Weights of a small GPT-style language model, trained from scratch on English Wikipedia: vocabulary 8192, LayerNorm before each block.
Each number is 128 + 24 x the weight over its row's rms, rounded and kept within 0 to 255. Layers, rows and columns count from 0. Numbers have three digits each. The size before them is the row's rms in percent of the matrix's.

# layer 9 MLP up, 1536x384, rms 0.251, rows 240-294, columns 128-255
096:119121122111139107107159119194116160159098114135085115119152159124142109150117098127121160104154154136164139166119153148164125121120100130128118119088131124130168149160146107128097152153116133158103095129123182108122142117118066164159080122139128116098120140130157120127130143142158126159127146123146141189163133164120123119110090133140108102158127118127106126132114129127144147057069
102:119169136106158153122143148115108110126141130098121069131141115132104096124099072148115141114132105130133148106106136176178136118152134155124145125141127137126112091148138118139103088163136170139115127196156107086131115117159096132140091125126090152122134119082122109141126104109138171066105125109118121134138088136159166151137128147136144111146082135093168089173165120098124113121158
101:154082098120107133157140122114129120127171139123110126126116118139129101114098117128145101119156152133115107122098108132138108156132108116117143116125113109124122138120113088104176119116109111123110145141081193086133132126155127177117143100165104133156094140151154162074124131143121108096110108138110171112079118161118105182125142119176094152122119160160169100146148129127190123146114
114:163155123160158089129095140130108105132116112063143116119141121140133117115135127176141115122104154137122161128110137152126085143078162157111140140114089105100134138151105165127104134127152137071122138137154132134168149084163091168114066120139120112138150162118157098146102129091117136138101092128117080194172113184141116184094129129134137123126133119149142126113119079142135095108151
097:099140119145125115107123110148135109143168124152156122130105103098133110105079134131113140121176153151127156073176136168100090134142122119114126079103141121159143116148138101147156136126125155148113120153103138137137077133095142163129126081113121130128106145118138136125116146110114092126125100122109135155104142147118123135134133125158138157093112160176140135110132133139152106130119
101:127157123127144117129118084121103104129124122150106145137126112146105159091168111107119122110141109137114117155111134112106107169172164184122153183124086126136096151141131123117139157122123106196116110128170140149138112116174155141150170142127124120114132126151151117105093140121148106136147117177150152143136130127083147140099094139127096139133123132152137107156126144156117115121131
103:101093135157126103100139145115170140139132138119152141140154126131136159130089103114114136109114120106088122132129107092149120135159103130132136171107085180114132106132120122124139146142127108134078117122101180152147180161161171087134128121150104136122158125115169125105181109098143162104099148156147121124124123150134144106117129134155133152105136121130114156066137173142120153087115
094:158165098104102153080116102108143106103082145132116167113168141143113108120105112161141083107128118119162128138144141128103090102133157116194128152112143124148134134138110100212125173142146113155147098090107136098127128098128110139136107160167118156124118131150118152151131137161093128140115094169122127127157141149128097129155111152127165155142133107119158146095105117169077161105144
102:109083107142121152095163120142140114129098153114095144115132116126158148084135112174181112149146098111104139177115116134136102141162121144093150190147143122157118109083120159097107079150142158117135151110122177130105116117161120140166138125107125106118169130113134119128139109151161123122121124093129110099149181109162144165087105082127103169148114112129151135164167129131139098128116
099:136141131122161089122102136116111125137125069143125133169110069126136093093170110115123087102121153160108110158128116137137081127163146106142153142107140157131118117131121134147124128133088117126114137122163130113102114169168105138110114141183129115150141102108095128119111131137109151097087151123106083122147117140099128131099159125116157150122139118110096142150140140094155100104103
096:145115117148133102103119125129147118094152116104123092148103122097128122098129108135145124103108079148117108133164104165177129109133176121155130106096150110156144139130142114078155117102139144125135110159108124145162135119145156106141079135132143132134113152107171130137085108098157115106126169086096143156114165163127126109139072084106150121137143108120133089160115146172130131138127
101:157150122109093147113089087108144162130113115129114103084110107119109108120154181106191115166138120111145112091141111137114117148140087130131138146106118124133147172134127148152187137108124182132134072169113122119076109104108135146158099127116132147163091148128127104123109122131133129087105146135105123132168113148143111141137101131118157090115096114152129113111120141138115143104141
105:178134150099126100105138124097128122132165116144159147155156117125098113083122174165110168145137155136093123149122116143144130174170093119121125115090112151172164136107124113128096171122119134095109147126117175085147124163095113118108101157142133120155137107105137141135166138151164125164129114136148142149102185162124094106139090118131102124091130155096125140170127111096107167127137
099:130139144135147151122137164089123113146152157108108102149080148087120141136134105098113118149165123152135137110130127108101075099119135140084107136136151146185129099149160143101169166132116123119137083116145132138143135125125094137125078116113117122134090154123111086122129147125090117066081085094087140101126154192104127134083144147184117131126168170128128149143118130126108140072082
109:157142171130127107082116098119122141120124121127115122130122126135159146083119109087080168145158117159133111134146170109174127118106142130124105093147156125142166116103172119080180139166140103127160138126077144117156109086062127158172110161101103083154101133127119135164153156126141149163145119177117101134149132148157156130132145113114109125121116109103165128139144146107133120151159
102:143120110123142140107125128100157109159143119123103170134092147120148116112113170159128114170158108118134127142099139163154136152135088151164134155067112150155079104145091128101124098105117124136142133121194102115114147117122086164123108129122139149140108129112141118128147112107107127115146129134150122142154128128129157108156076157148146098132173143130113120128168129131114132118135
103:171152146137175142123154102097143125122128114112131072110169101090127190104092147074140134115121121136084131134131095132108123171167092162142179159145097122120161108064107122136089125126135146128138120170105153153178137106144180145112102126087133104105169114086121165098111094102156112117079142082096144153116144146145128139131145090121140106132155102113141154092083121106105133097110
103:158134087125133127138108161134121116075170157088141076110077151124139127113124106152123142165143132129150123105152141117096115118105089104119130130174172155151135122122104127166105134123125122149133117167177129113152139163126152127154127132147103134165136141121102127150105135134140150107091163104119168118149132127126167119150079113085104139179159125171139095143113135154110092128125
105:104146117129135118150117115091136139134102123152104150114121114173119090144157096139118063130086143128114140137114156116113136149166130120165097124108097133133133117159131116142083129154146112119131124194131135136196161073133120140152124154136104173118106144143138134130138136149112111092157145129123069109101098166149129141182117142133101157129134106108134106104117130176169150098132
097:121166136170097114119166130133111140146143126127125112111145114127114118123126154089107122080162138101107132129160132144139160120132127123127194145109152127153160147101111135106111143137118125155139155136137099111121087133171156159076126171115141123181112107138093130102104159110159120190141130113103076119144089141118123168137124156123139116137142092146148119123144135152143106146171
095:126102128125163120099133084125109094112096145161140120142128161109133118137142139119154162137177129105101115166108127139126094129099114179125114165168178123145146127085126153117084097145132101119103101120123099080145135127154109121157112116147083176092128127157151135134179108109136155173118100146152140116091127108125141072108131128164119101131111101161136123167142135095122123087147
100:122112148129159157163160165093118148095119125149122133117107074125117152138071079141160106116133114110093168107130136179114123122143078168124115133114104101145137123133052109166080129117137123131144108148126125158115139119146146125122150139102091160064129153114123153099132132070149148124144127144147145111079149132098125159120122116097144116149132171147123137113147124109169121102137
095:143152119143123083126103148120122135132162080086125099151133137161113135111115111119122109096150145100129106092113122125136138100135091116106133078158104131116144114131126131142111088133103159155081113084124075134126128122173138120109078160155124164105133141160108137141153130123154115098095120167157095155129121137135141156117133107116137132125108139117165108158110166078117116200083
101:112141127122120152107135111126142108071108138115130101080163156150143133131120120124165141122078119153119140110083128165137134165149150145156154141092144131103117163131097157124151174083093117131089180082115150135110164098149157156136149117145179150109123156111126161111103105120104123127108163108122094164136143141134094114069130123111089128129174138138114101138146114084129125134115
102:103135142170122117118144113149110103130167110168110112128117143129110133118123155183132123099120136186117140080152125110169119166178130125108105155135159117137131121117094129143150134127107124148135140129134158123152149099072114112161130107136131139102137144139110108138137147113148131085125131119130120150135165129118114160112125132109094134085143138136151155123107175103091162104133
100:171109128145116126130145110104156123145114101130088178151107093159122100144149106108108159125095121132100132115110128113112171141127125090124124133130124138107135142161122103172127156118125114136135098120167127115171125123112102165103125120098086167146098155157130141125180131108100118101129086140160135100123083115149111129163153131108113123148105115138167130126090125186121129091132
100:133129132122160163131116135138115123123171091123146132094124135160121102124120053078132135116106126152108120105109110130106100117131175112128167098127104101102157144074127144126126113149150130166187131123129106075139154122103182151124165137115088181135111148120113139157176154117148121123157120136150146121136134146132129095132143122120135162120097129145157105142114152170117135126131
099:124090122131099136138100113130117100095144104153100093086109156142111101165096112111103125138132142129111121147120146124157164145161097144123167131156118131154128114132077156149137159101115114137099151151124129098150115123152147154087080112129164136145115162116132132125121080119098151132128144117095124129099129132194137141140103110163097132087123148146120113204105156120149159179097
101:142115125166148100161161128135093111114133146153119123149161109155135140148075078117122152103135091087087124158150129100140099137089150132135140119143122121129129140135101160145119140089111126120148145121136104105127149135120116123109129111133130109149119139095136115137157109149176093130112124084101137153172136137126101122106129104139143102115104131137151151144143144143157105124161
102:118145144143138117157159098142154096161131123155107126125173152137142134131108154092171104128099133101165196112155111127147119132091127114109125156144108111116113091140142100117108167123132122116137129084152114146141108130115106053110116095140120126152132168171110156135150117116119154146164137178106103143114111122136121137159104113134120140150112130124131182132127116136078121110179
100:145104159142140132110146139153148134119137085078130113085131129115110116138137129145168107121105138122132103099140176088126124105108127094139122122084125160131175176190113147118132101151149148116120086090102159111125145123146154107154114146141125124125127113161118109162156123169098124143155131120129109137127103161148136128089135161159100146049129120090116140133130137079130082138100
095:135143141128170135127112145086121150097149112117161103129145144129094168108127149102107096127123124140119131136143125145151111152117111166124137122065093114164126154132184124159131131147113121090146181155115124068123122120123107100116126147158157109123129148121161163181116121146150141110074154087133138118092118136127098099108133133143068136124103117133121128144072173134131117097082
098:157102147122088127106142119155094164108115127151154153136119152095144116096100125100124132129077114148113119111162149120157114183181111154140161130162095110136142111148146122125125124129101121105124146165137142131113114104144177142124147124162150148094104149085128098117117153077102096138128115112156078101153142168132127174070151118088154127141156158187160126119145191100139148100151
105:164131115126129128063181119076153117131076122148151069140120100125138095128144146129123095125127136095101151146135103105161112178130145137147124171114146140158117104139129150132111099112180118131110148088157170079140123154162164165088117147138101149131125152134123105100126125104092159078087128105138124124150153119171150124147127155124121147133111108146153105134144128132096150085118
103:059144105138112118148128130147148126090131145148153130128119148129176097123139120172113131175132125104107106152144139100123083115107139100133127113162091120136134113126152143127173144178164116162130125094133150110122163099141151163075145157157072152154173109110137138144119075118112176173122095105106123177136066114122095104121090124131086160132150099150173164131140146107120110157162
091:100162078174160107151105129130137133130129111116077150117195106080116177140148110108106108127187106113111125164149094102145108125154134142122120179106150122152138121122111093102090099109107124126099100139110122109093112126128122140130140090135054121115145121114127114132094145114136132132105149179112134153057147106090081116121137108161123133136082085120119109144129130090125144126123
103:164123136076142143117144150143156119171162155136087138124120097136127131092122167131159102148166151116096126148162166165098160144146153174144095140118091155114095152143081118112170154167129144132150176089123120166124136118114118114137084131142107116116139142187147112138145184108104128124104130140119160200151120114095202140134147146121139154108122143118099146161111113080115089127130
099:122176092154140148140117114121173169110150160130121149141129106123108137119120130110089140143091123127141091102131117113151121144133133134132131169149093163162122110135134106086111122158202109103155112102111164134135130136163155133122127149122125104143110128162107089092157138108164148127136153158103096146143137113096123140099101125130131160129133080095144139109061130091169147133118
100:132140143110176102117167134102133116148120128111109100109116145147159179144074128114121105138135112088197143131119131135109114150165171130158142126107121130114117122155156144100134123140120106103113107135144112134145139142154146162124109158119133107166119168100120172109139154112147132081119147152152128192128139188162111176130187132120122134121129136113159143106132108128130095122121
099:086160123117132157127143155153154097117103099111108096117120158073142138104107155163139125128165121169141125098104155142145112109108118145098093100134131080122122129138162141136092118130155160146167139156091103145128140159173153180102135130147135152127158137142176119123119094102185093139151094099083116158114077094118115143126135121101095112150163119130166136095134103129118164154139
097:150152165144110131149107121096088131133131133111132142134103146147157150122133118121116129120149086153114120120088120145167140136154155151097092134164072103104129128102142109173109112133097159132112093147167111128149169169111146148155108132139154125087091151147131072121106155087107124122130114106143134080128182146093152115097118119102112088137138145163085111067103128140164113135101
110:116195103111131134144177164121127146125110130149099148130107129127095149124097128085114125153147089139110167170116144115127134163150143115132126129130139085151073132116111151135089117128089141153107136123142133099115171122140097118143135158101109124172130125116093146158114125129102099164136115147153119101142120169161109143130126104142126136082143104120091103125083141152159111118099
096:104121099090144141122127132114159124128124088137149129092135119115118126136108145169119114130158131129106121105123145146131112131151112120152128203132121099114087077112157079117152126188185091115112168116126124087104105130152128117111130127125099117148114121130102122157131148113101154159114101150186098131137139156103159185134130131130176118106107110153090111078108139105149154114101
100:093144131120115101154091107133135081146125148107085125094130087143155133162112099165130135119176135165155142177141121109106092121130158128100153196126128103126140106177181135105117118094136136156159106119112165035106146094111114126085147154132127146124089128150121097138132137113146097124133127108106086135131093122112116163125082171179142143121080157121121143135114131131115108123131
100:156142182130115111158108113117149106129079153145159145151114108126123130065121116094093109102124170122096146087163136139096098177109116157167156167118137162164152180141157140158087109122144101107129134142117108158106132118110098165129136146140115075147114127110093120101113110112127092131098137123159131171134112137122127139167098154126122119128129173141115176118111134113104139145092
097:090137125151129127153131158106089111103099081103110126073115157084085116110119159132138141137125139128152122149149149126135118128094128157122137136141120123129176158097123154127098119122101140161111158187112112133103132098165108132090099113111115138128125095148141107099150162120149125141131099127118114114123172114115121161130119139133171110125181089113102154120167156185128128117147
100:124127127090121149114158118125117142132113122118106113099197100078159138142093109161119138139140132130108175146132075123124139153123169099156142156145147115129148061129132126109149130141131114108113112156144114116185107091131141106122112160150152162118099167118165156117190093068121118111106111113108107139119116127159101153088137147091155109133140146126129122131118117160082140091124
107:155106117138141137138099126151116192120083113158155140186099125125192186126125126151138096095126110110119122164145171145134150132113147160110132143153120164135160147094137140119140123128130141110155163076107119126120170106140133143151111132128107172131136115131125129143145152109128146107124118129137133141123197127131164142145142121079106139104132118101128123115108134107103130116128
098:084119156121107114163154128172134147125123102117094139115111115161169092179111123143113144148194145167179127103156102104161135160161153154157167125129107106201130149110140139098148124111133136116145135160151153083118146154119091128141130078152127119149137133104165169150095170169134158109143119105142088123162112137151142125122100142148085118162120115122142134135156122136133147146137
103:125167140109197118158117142107141147092142160152143141091135112165098140140121152147114116111135083166109159150176107116149128159062168172110169150127144123138129138147097144149119108126122114135160139123149108137146133123110133145132104073134131100129156136176157131091114119126102121155083140090143082106115129138116130098121107144076120127128135096140159140128117097161102166109117
106:134128121131153145123152111111127143104098137148184112146163132080126136141120138113116120147095157150134116096108133175135174141164116126090121158108154135106165128142153153091135126125163123090134157163099087131176120137096140160136104123150130111135123142189128116149122135154074138098157149149092124161124074124117118094142118123164087108139114154131161069086124154125171102163115
100:109165173144131130160124176101114106115125156174137129101086124124153128116157134128145115124150125159100140109142132112100136165155098130156143101096172106170137131134139142097131121122099114152124119116087110128155131095153136152108126141077117163175147116130110156170159126121155111164118146153110136153076118112117107135091118188161149147185109109126168107181140162145085108164143
099:125123135130144137123117136122110179149130095083115161138161087105155139085126060146121140117155122136100111159093108169111122125147165145136136148153173111121154113174106091131093136124115085124099106104138124094135145157089122155166131121114096107126134140179112156159156124118109100101159136146135085117103119115127159116105126143144157119163096103154156102130155133100140095096137
099:157108111113107162147094142104115179171115068125127142136151117093111110122162121176090101119162100148134128069148158143100125123145133111117108118116125136113116136096128122078163123100101115124094112085126110138112120128117136136129117104178103127127140140120124119120159127123158126111152139117116141171156114152124130145127068174120104144155147087148129102140101171107069100127151
097:103162154104115158117136157117164152106151096127175179148171121113122122141145111147132126081163102146130094087167121149110103131129137158104168134120130166121146150153148137140110121090175074109092103083145154133105190096134162124117157140108111120105176118132113162130139081140122087116117123163124140111157157121141152180129121130130128096114155126159130132130119136159130193116100
# layer 9 MLP down (transposed), 1536x384, rms 0.137, rows 240-293, columns 128-255
094:093150118129120093114108132112123139144144155066138165100089125108113120165131093137177119159145117149118117175141112149103157091135101161096126120145122113118113138096162133074084137117169170144114139150129116148130132146128143116111106120086141114109116147117160136115163090104137201100117127155138124088114136084128104132126130116146168151109106154165147099088142107148192141126102
101:116110114108158130150104122119107129194163143108117137152157087101127127147124108147111137129104132167101148133117130163138119124168135162124116138115098144150132164121116144109145149085127132112147128109092090116140129141115161140119137149118092148080126160086104172128104149150100123139148116083129145132146121107145125145134135155149139065081146104142138126161132178133116101157130
098:131140108082105090143156126124124124076155129128154147104123109176157102115148131109092119117106153102109149111130123122179152133095146164130108124141153147139137124164124164164120117083129095125186139133096110093078135148084156107116162109127147141159118110146132124099131155111194126116132155149101131134135174093122142119128131123132097116151150180077188121150143098157096097112110
114:162131134143149117089152154097109126127110099105155105113121170123116147106171139184178100152094113117135128143141170112116102143123155187111116109094139149136131147118122136114128100123136112128102103130167129107178140119144129113113115127102143134095140149111136133148127131129099131135105138115125120184116136141124163144133151142132119110158161087127137139117123109119119087141143
094:093128110152136115138130141094117115148113135104094126200124085151107171110137161112145154108084123157129124146132143108111127081119135136153142132153173112097115150134106144174132151146136128086089131126141142151102147137157124119122126121126106161127138101120122109145176145173127144110135087158121124115104105140119121056128148112102099096086113153153121145188162139136129144110129
106:159079127174110111134121125132132162134102141125142076127098131103129144140115128167130130167149144054116139114175148148105121162149184169131107091112125135141139170147132156132119183138106140169136169076168173122106116162095159107113129156167122109127155118063160155156131110146126118132120162137123174090109115129125107127130134187112143099107111132121158126106107124119155112126135
102:101093119100150138131127114121142136082134106142136099117151147157117115148090146145127103135132117212120129132140089111170149139140106149136137087121176157082122073089125123129109097169135140104144139131137154170120140089161151110106153129170143165103090141131112155119139086131120112125128165142147119097144109140081142116117129183108118113127137127143148090119107130127108135141120
098:111158163150130126092173102122126108128127148149147120091110128123112136126160126150110108140139117177135120110139108099111091142095131145130158103084082163157120195144047096141177153114145148142136169135141120112157115134133127123085127081135104166105136133109158122118165115133112162168123144082143118115122141130134159152149080111121123086168103110097136121120085115118079139156094
104:102085121112173170166160114145101139121130147110109118126150150098168157159138133132107127123152145136160159137110100167107147124128136127120137163123115135137125122052130103127105124112075137143127103089156143145145144107147137166138121122121117133151167127100156135160146093181132133111137129104147126115136161140108131170131122139140144144123168106110131142130123087152126129111136
096:131093142149162136136153130110129096144135147103095130109128140141148126142129116132173108121136133133146140129139123167082146131082115092120095124151115145116184117142101134114148124129156097124184100119111137155080126124121165125161107104127081123088113125119136143111127079122080131146165144118136085138120131121109128141095144108117072120108125145150124138139109141167152122119105
100:117098124093173153138144145136137132141143122118081170096090115163130148108101137192118128101149158080128144127110156169163141148163125110115120122129105119154164114126116148156123172123122135114119119134079163142129146138150107125112141111099141116118119154153130117147093145119155129148099083133121114104096147111118176129144123117083148172141156137097098122153159137133132152138100
102:137134184169162152126135139161119135152148097107107093174132102109147170102099143122139110118130132083123117143122159138123119124126155138114117118121154151161151115143154138147127198134084105080094098141106095089084121112125146062108125094101113119102135113119104143102171144161126133136116083077125147156119147134166149124157150115134174118155108123140124166140139110127121138132127
106:133068143127134133135150179159096147126126142100152111122103148148174147123103104143122175113135092141155122122094132097154129179136166126109112083112123111172149100082118120120137132161104153180180126134109124145091137151083124158084108106078113145127053153133118161167134130120139175150139136133126149101176132110118106147131131107135091132112163113088104139141115121123140151123142
105:142180154129165102131135149131157166097152131124101119115067130120111132137145121093131110145149146109143141097135116104134161118090139110112124085139091140097119122110126111132145154137092134153113163124097159139101130136171142132151123136108142158166108134121120149159152156126132101128091149100109146128166151133116104172110106108114112136147159151102151129109109102139145153125095
109:156124101100115104114108125134129132120154119116137119154111155108098127118141103102101155084110120173149155152153172117106116098153156111139148124147122116158126172103117129121139106125112135099165160133130149125118097131136155151139144122128086102150120160134109121108088138087154146139120152134116171133150126079167140116147140090162152131150096128063085121140107156135104143144175
102:149105167140107145110136138148109166191128105102167121080098107128142119147104135149116143179144159123114196121115101100064109114108145149123134123127106125086123137110145135140141125088132169107097121139087132122150121126173155128126113136128121118109109118118126143087118150166112131073157113168089118146095096161169109115161129146145136135117148127165158120148098096131149147140133
104:130080148148153120156111087142124132140105147152153135148159164098118089105142077090151124120136156153115144118137132158113110133191140175112143160133152113139101106124114101144138106121116129153141072175095124138104156121106165150122155127134144115134134112113121099111140157127137160133077126088134142130128127138132170125159141087134117095129107113138087145155165115070115143126119
105:099129123106119126102095181119140096144114147172112123158151140142111147141110112115140097128110120107095096121137131116149126116124134136149120086136151105157140166134163125105121143150105134140143109081121161071151126111113147150130135128086109136082156092079164128095129138152148116104127139102126169148095123091172145122142119171141185141140146174152151098152116195136103140100106
104:108115125135095100132142140135125111140131124120155162151164118170116132111162113112163140132151132135162123137138091121106126134147131104176165089146146122172107152134121165137189121137097174138138144131134118152144090080138168128120136108121125148135090152144119120116145143162133154095117134144170124108131138089105194126177134125126113125145140181126154111168099139109155132151118
109:061124123135133156154164072125143136127187134117129137158126140129077137142135099149146131135166116078073175139089123114154137162115102120127095124133113149153137077095115160151137123107117131129121152135157114135138111133134142097171095103110105128137137175106117153172081159122144109119101119077123086086082145147152105155129127129136127127170159116118106129119159158149160095134103
092:117063143137111163154146119141112114120162107177170149134123114129149159136112118127162142109148142113189157132109085119125162143093142149106115119149149109149085139160120119139122132155142181118133141155129099084101147102155143152140149113123128105125133129141176101119099124114154113123130131187102133100164142148171161108095127073158101157135142142143178082141132093159120112162143
098:097149158152093126147095111082132109132115164142156128140150148144086078163127129154111141189132131110160120145120111142116134088143166102138154179106108109110106134146162147131095130103107126153110138111114172147097135133105091151112163171135102135149148128141116100122128115099157133154163093181141083093167134139150157162095115120120159135079112110118156125086148112102126138105134
097:124138119136147104164128163111115136137168123160119128136167129168085101123073098144147089151155123119158123127121130129122098111157114109124105143130139150108142130112120139130081164179123141133098122128141085120148116131160118129179120125151140153117121136136092165128106127084109115097094152177148105117170119150125121138134168147153203140143108128117159137222127128163121102133131
096:145161164092092100132124157056161125141160092128135120142117115089149150111105113127149177150131112205124132137109144125104140147131103117113150136094132156117138099086138072074082148129128169175143125114127153147145151142168097151145111155132136132122152095130116098157124126165136113140110119156145126145103138125117151155151128126168121100149128103116145116135097082120124106090140
101:150120160114178161113110104112114103123085093148119145149105097116124175115183107122153160129111197127181157123155098092170135157139127172073132127140102100149097136128172122134184131116115157123109112113122148138111110138130127130105144133155173108145131114135141133151129157150092129116125168124160134090139186138140125123162121144103166150101150131128131157111141145095145145105131
101:103153150165123104102120125128100143096104124159151070133105148126144108113112143164145171170147114171072090118163093142125145122137158089174118171075114112135131091134131117102117099133130086122158191136119115148136151116151151158113106122137127153120077147121119094144156101098097088164120116112148157068139116184147121124102131120113164118142173110124151102167141152163137119126124
100:123134124174098111102161108122166105150141127187122121146110161137145102122163098111140155150087191105124140093140115124123151131149126155088164130137140133160173097149124092116171137112118093171114168117154106136140111128115155117147147121085093110126152148100117144085139105133134138129125105132132075101103116138101136141090123166087111140135110121099131153141150160111077159138153
100:101107125158134119173129112139091110118153078127117118108140119129130148151155124138158099127133153119098114132114150122117093119112148137171098119077119132094096097170108152131108143132142088138131161167100085162098118131160133133190144137109163172121125119190147137133125155125185138138135158127105093161131104131142125124100169120077153081129132135130153128133076116115153121104125
101:108080123163139137123140096122121116135113141132159136150102133127106159090118074094097092114142099137141163117085126174121192070107129109132101125178116170147173113110097117108093138141134163112144166117115153110155153147137116166125101144108132092138151156107132117088094120125105135139145112093117098106107162132107114144126102136106166125104101134117090122054167136137107119164168
096:101151134100088104095115115139149141150128155080143091112099122139139106151126091134157113119127112089142147166119157150154113174133124122125127147130090153137112139149085113103070129109093118107130108104077121185161143082115108125113136137113146118143155138108121144159145118097155107127144132129139142137160120177133119080105149125120101187118139139149089148105113081172144130142106
105:138145171115099130093077128159085126137108140138116115160121149113113083120118181097137135107133120106090091140141140136092131172151143121136133080161145111111154129161150121113106137070086083097125141164129148118152099174143177120141154130130140125094136145080086138124169152124141113103122132143080110114139144083085119149175144143178156127134081149117163133128129163080093153071112
096:125110131162137112078101148138138134172122158103120109168171113117104117140118135138131126129149132117133146124148102159164131184136088149134132148117113131104136131155152170160160134151172115098172142128132134135089129146118105110188149108094079125142183169163124118124165127160165156129165118130117154148164161108140102159138065116129144099092144125109130102135136200111088102135136
099:108154113147119107099129147109101126166110129138120099120143131127117109088140144199149128132106073157159128101150134112135086141082087116125119135126126152106126140144137112102145102119127101118083096086158094128082122107132138090141135069086118119084113102123137109106154132156121137099113090120104123155117131177170144148107094124121101091090174150106107133090172146152150092115135
098:147115119172107136166140122174149126125095144099136078158116114137141123146112117141128112157156121120114097133153115165169134132148137152160124130120129113158100160145086153126141116189139093104115072140126161092121118156099153121137144133132155139130137108086082152171142101151124132131184126101128161133219132123112075165154107165147160121155112128121162139101156131102149117125171
096:163162102130125130169172131086129148129157112096098094113146160110155168098178126167146134100136132147143135118133120084113129080118145099128164099084100142137089152122106119120160114161108125125150122109140153100125088102139143126140200078152091111108173101119131109139111121093159116191152165087136124158123104143133087114130145124113086125114103131147138157138123144144145151091122
095:102154136113137174086109121075126112106127149085160122150104091157147147121130146136151117109138152139123155161159127107129127107137119096143137166129135097100151148121116119119151132117130160096135120110128111097147099143124132108178148113113136180157151126167144169141134139146083091130141147183098134127140103074166113112133150154146170123157084092107169100130092106131106072115148
105:165138148148078116139101119146112151139164138119145142142124140109151067136133100126102123157151100101117153087162122151143099139129115168174145094128097170182116093148076087129136115108116112128134138151126106128123109146138134088149141150105106136111078151121117098124128128130115146113145146144155132110135145175103096153153091150112080149103185112099108123139174154132153152128100
097:116114147141109067112141167113110165122114138154147143104111123123108137110140153122132071142136131177120151123177130133100101143135115105178123119131110114111161086097126107100131148151150124138073105162094164122144111151113107132107139124142138086143128145135126129122125153142124137126065095031111134108104164100126140188122127161117135124103145147094180121130132127117155128151097
091:167168123155170117135111125096133133101106125123136139112141138127154180140130136111137127165144103121143117158142121165140084155100161146107133124118169149137152111149133102098143114170095154142128124123105127122147112116166108150115145130098148122041142124100067118152094135105135096098142180173167133117113137123143078133153205096155107089089157124097147136112143113134130157151119
104:110129133112133122115172141158183138134123145126172107129138142114108144125130137130127167161173089119123193112135101120154115091160127164112136152119159153139130139084093130128130143172134093109074121123178121116166139107115092129101111162126144122188128120154063155125158133156103143122090151116109104143156098184141119132137158120162146164139161156123089155121103131125129171135117
093:137111141128150159107131119148145133130135132123129150085160152088099117138134155141098091128165156092135156155132139125146165157143166103111123143096153121124093101140099129150141102100133149152120130088102141140151128116156153096113156103109144141136157075122142124111136168173107140122133158112139124097113153151093125123110110153147130110120084122105153139122175095101096118147109
109:111177111127132088157142118142136104131128135119105102179098182144081105161088146135142077163138088173128147110145112104109115131173112121137150130113112163149106118144097123135145139159098136149175171139158098132090143139123132106144149125124121144179130108086128152111167136157140123148107151123122093138094153089167135128109180121152136103076147160133130120146095142140140118135107
103:140179107144069135109148179113125109146130146096100160139121112133137078111181095074103116116147170118090126141134116133174151135100096101106130128147097139107130138128126130146129123071111152125159132148165140155119147117142119152118167126149156140080163111130119123111132122134113124137096126136131116146097140115126174133142108105131149134139120156109088137144111111133103104097101
105:151090133099123148112136162149133140112136102094116107106093150146126148169121130151102144150162134137097121151125127098186134113146104109101113165157151093107150130133148131099154127088146136156130099130101148146117079050136102141104151123083144131125107183142154107116156124120078141114125133189114157155185123111106131149141133165153134126120126152143143105128097128157086133142135
100:129118161073130118104135101120115144113144170084137142093128123158111117109130118127115083132132075154191113104178131157149103104069156162141138153162151135150120126138133125116176154134140138129142116150172137118100137136109165082134166176136117176134114126130121126104149123113129115159145158081119163163138103114133147097121137145141186096108094126110117168091148165155075163159104
098:155150164167124142109123103148132107118130111134153153156150145127112095137136132114123087190113167114177098141097127135125145122106134139090156089159153097124132115125179137137142122155086150177065149105130088146135113100159142125109139088130106133164150150176113117112135172148096134107101101109091151131114145110136119109108150173095155093078102156170092145148082138105144147132185
103:149106143150138120131106098143113120141142119148140184133138122131126090138123110092135172101166102136087128113145134110123117145179129110137115129129132175145176124102095132167090122128104111128130147154149148088114108131125141155131112163169146088194084132111132134124151070119091160107128112107102166123121143151134117134123109120145140116135178091076123111136110124163109144149124
107:126103112108095145130111115157092146126099131116129113085128145145162136139126124139132139106152140128141111147151143165092129156122103144133136145124105137108139158118143098134144079149143136162124181133127082104105134105119086123126131154150124121152136112106101173123153149102169163137130160138130135144147158123097090159165195164105105103170116138118090151154094101141139153143131
095:142126134163130131182121101114122136098176057124116163108117148127154097167159135085123142128082118139151142107132131128161206119139104101093139136135100133111103136060129141092105144154153135153138166128138163158147130128133155114104180127097142110128137139117157121124134124150168136140134149135096110117085110175136112102098128089108109100153091100140115133141128123119173165100104
102:160108085157117138121102107101125123128165139090141171134141159099082128101097116101144133179177164149111143110119175151127114115106162108101145099149135139122176136160148163105088179132147140139139143135109108123076130134156126127133099123116108167127158134085117099134116139129157116115116132124163147112166125142048122107159120125136137129106159133134173107130150177117121087094155
103:159150157107132143176120146144129147127132098109138114118118123116151119152100100096126141116137097121127133151150155093124129074076141158132053146137132136137115099117119138147137089105131113151162143142104175123113126133151161133115122111121117170112095114101131153144109106102153149123115121105157109107119136147167108182159131119111140174137141118126112155124101167133090149109137
098:133111180161131132123184133101134119090153100119068164162135134081109148142101102118111153138149162149149133142136121128140088108153139102102137090112146126124091111158133135083175113137137149114140122136135097087098077117138121164144134131096154122154133149135130130174160119132123123115124099154141116060114119093144146117129128137132136127138125148098140113108142093150112103168117
098:133138109112106089178108150140115118102096131125138130134092084110117143182144122110132126109136117108144133096133121130096166111114115154111143091131166175089147146099175116100103161136163152114115132143175164147125144179084106153145142130161159114137154062128149107147205120105116135134103140141128090135084144100109130112139102116135097178130142138146155144092131107130141178112108
100:128151127151145159133146112106105130155143134150086117156151117142129106129079116142091123183109124148146117105178139107139146132131108134131183120124133122113130159117135115152132107116183104146138138131126164109124135171134111142133159134159133128129117151100105070120160101116137125127136090157141102113140087150130137122120121128097125158119138144099129136136089096103103072125085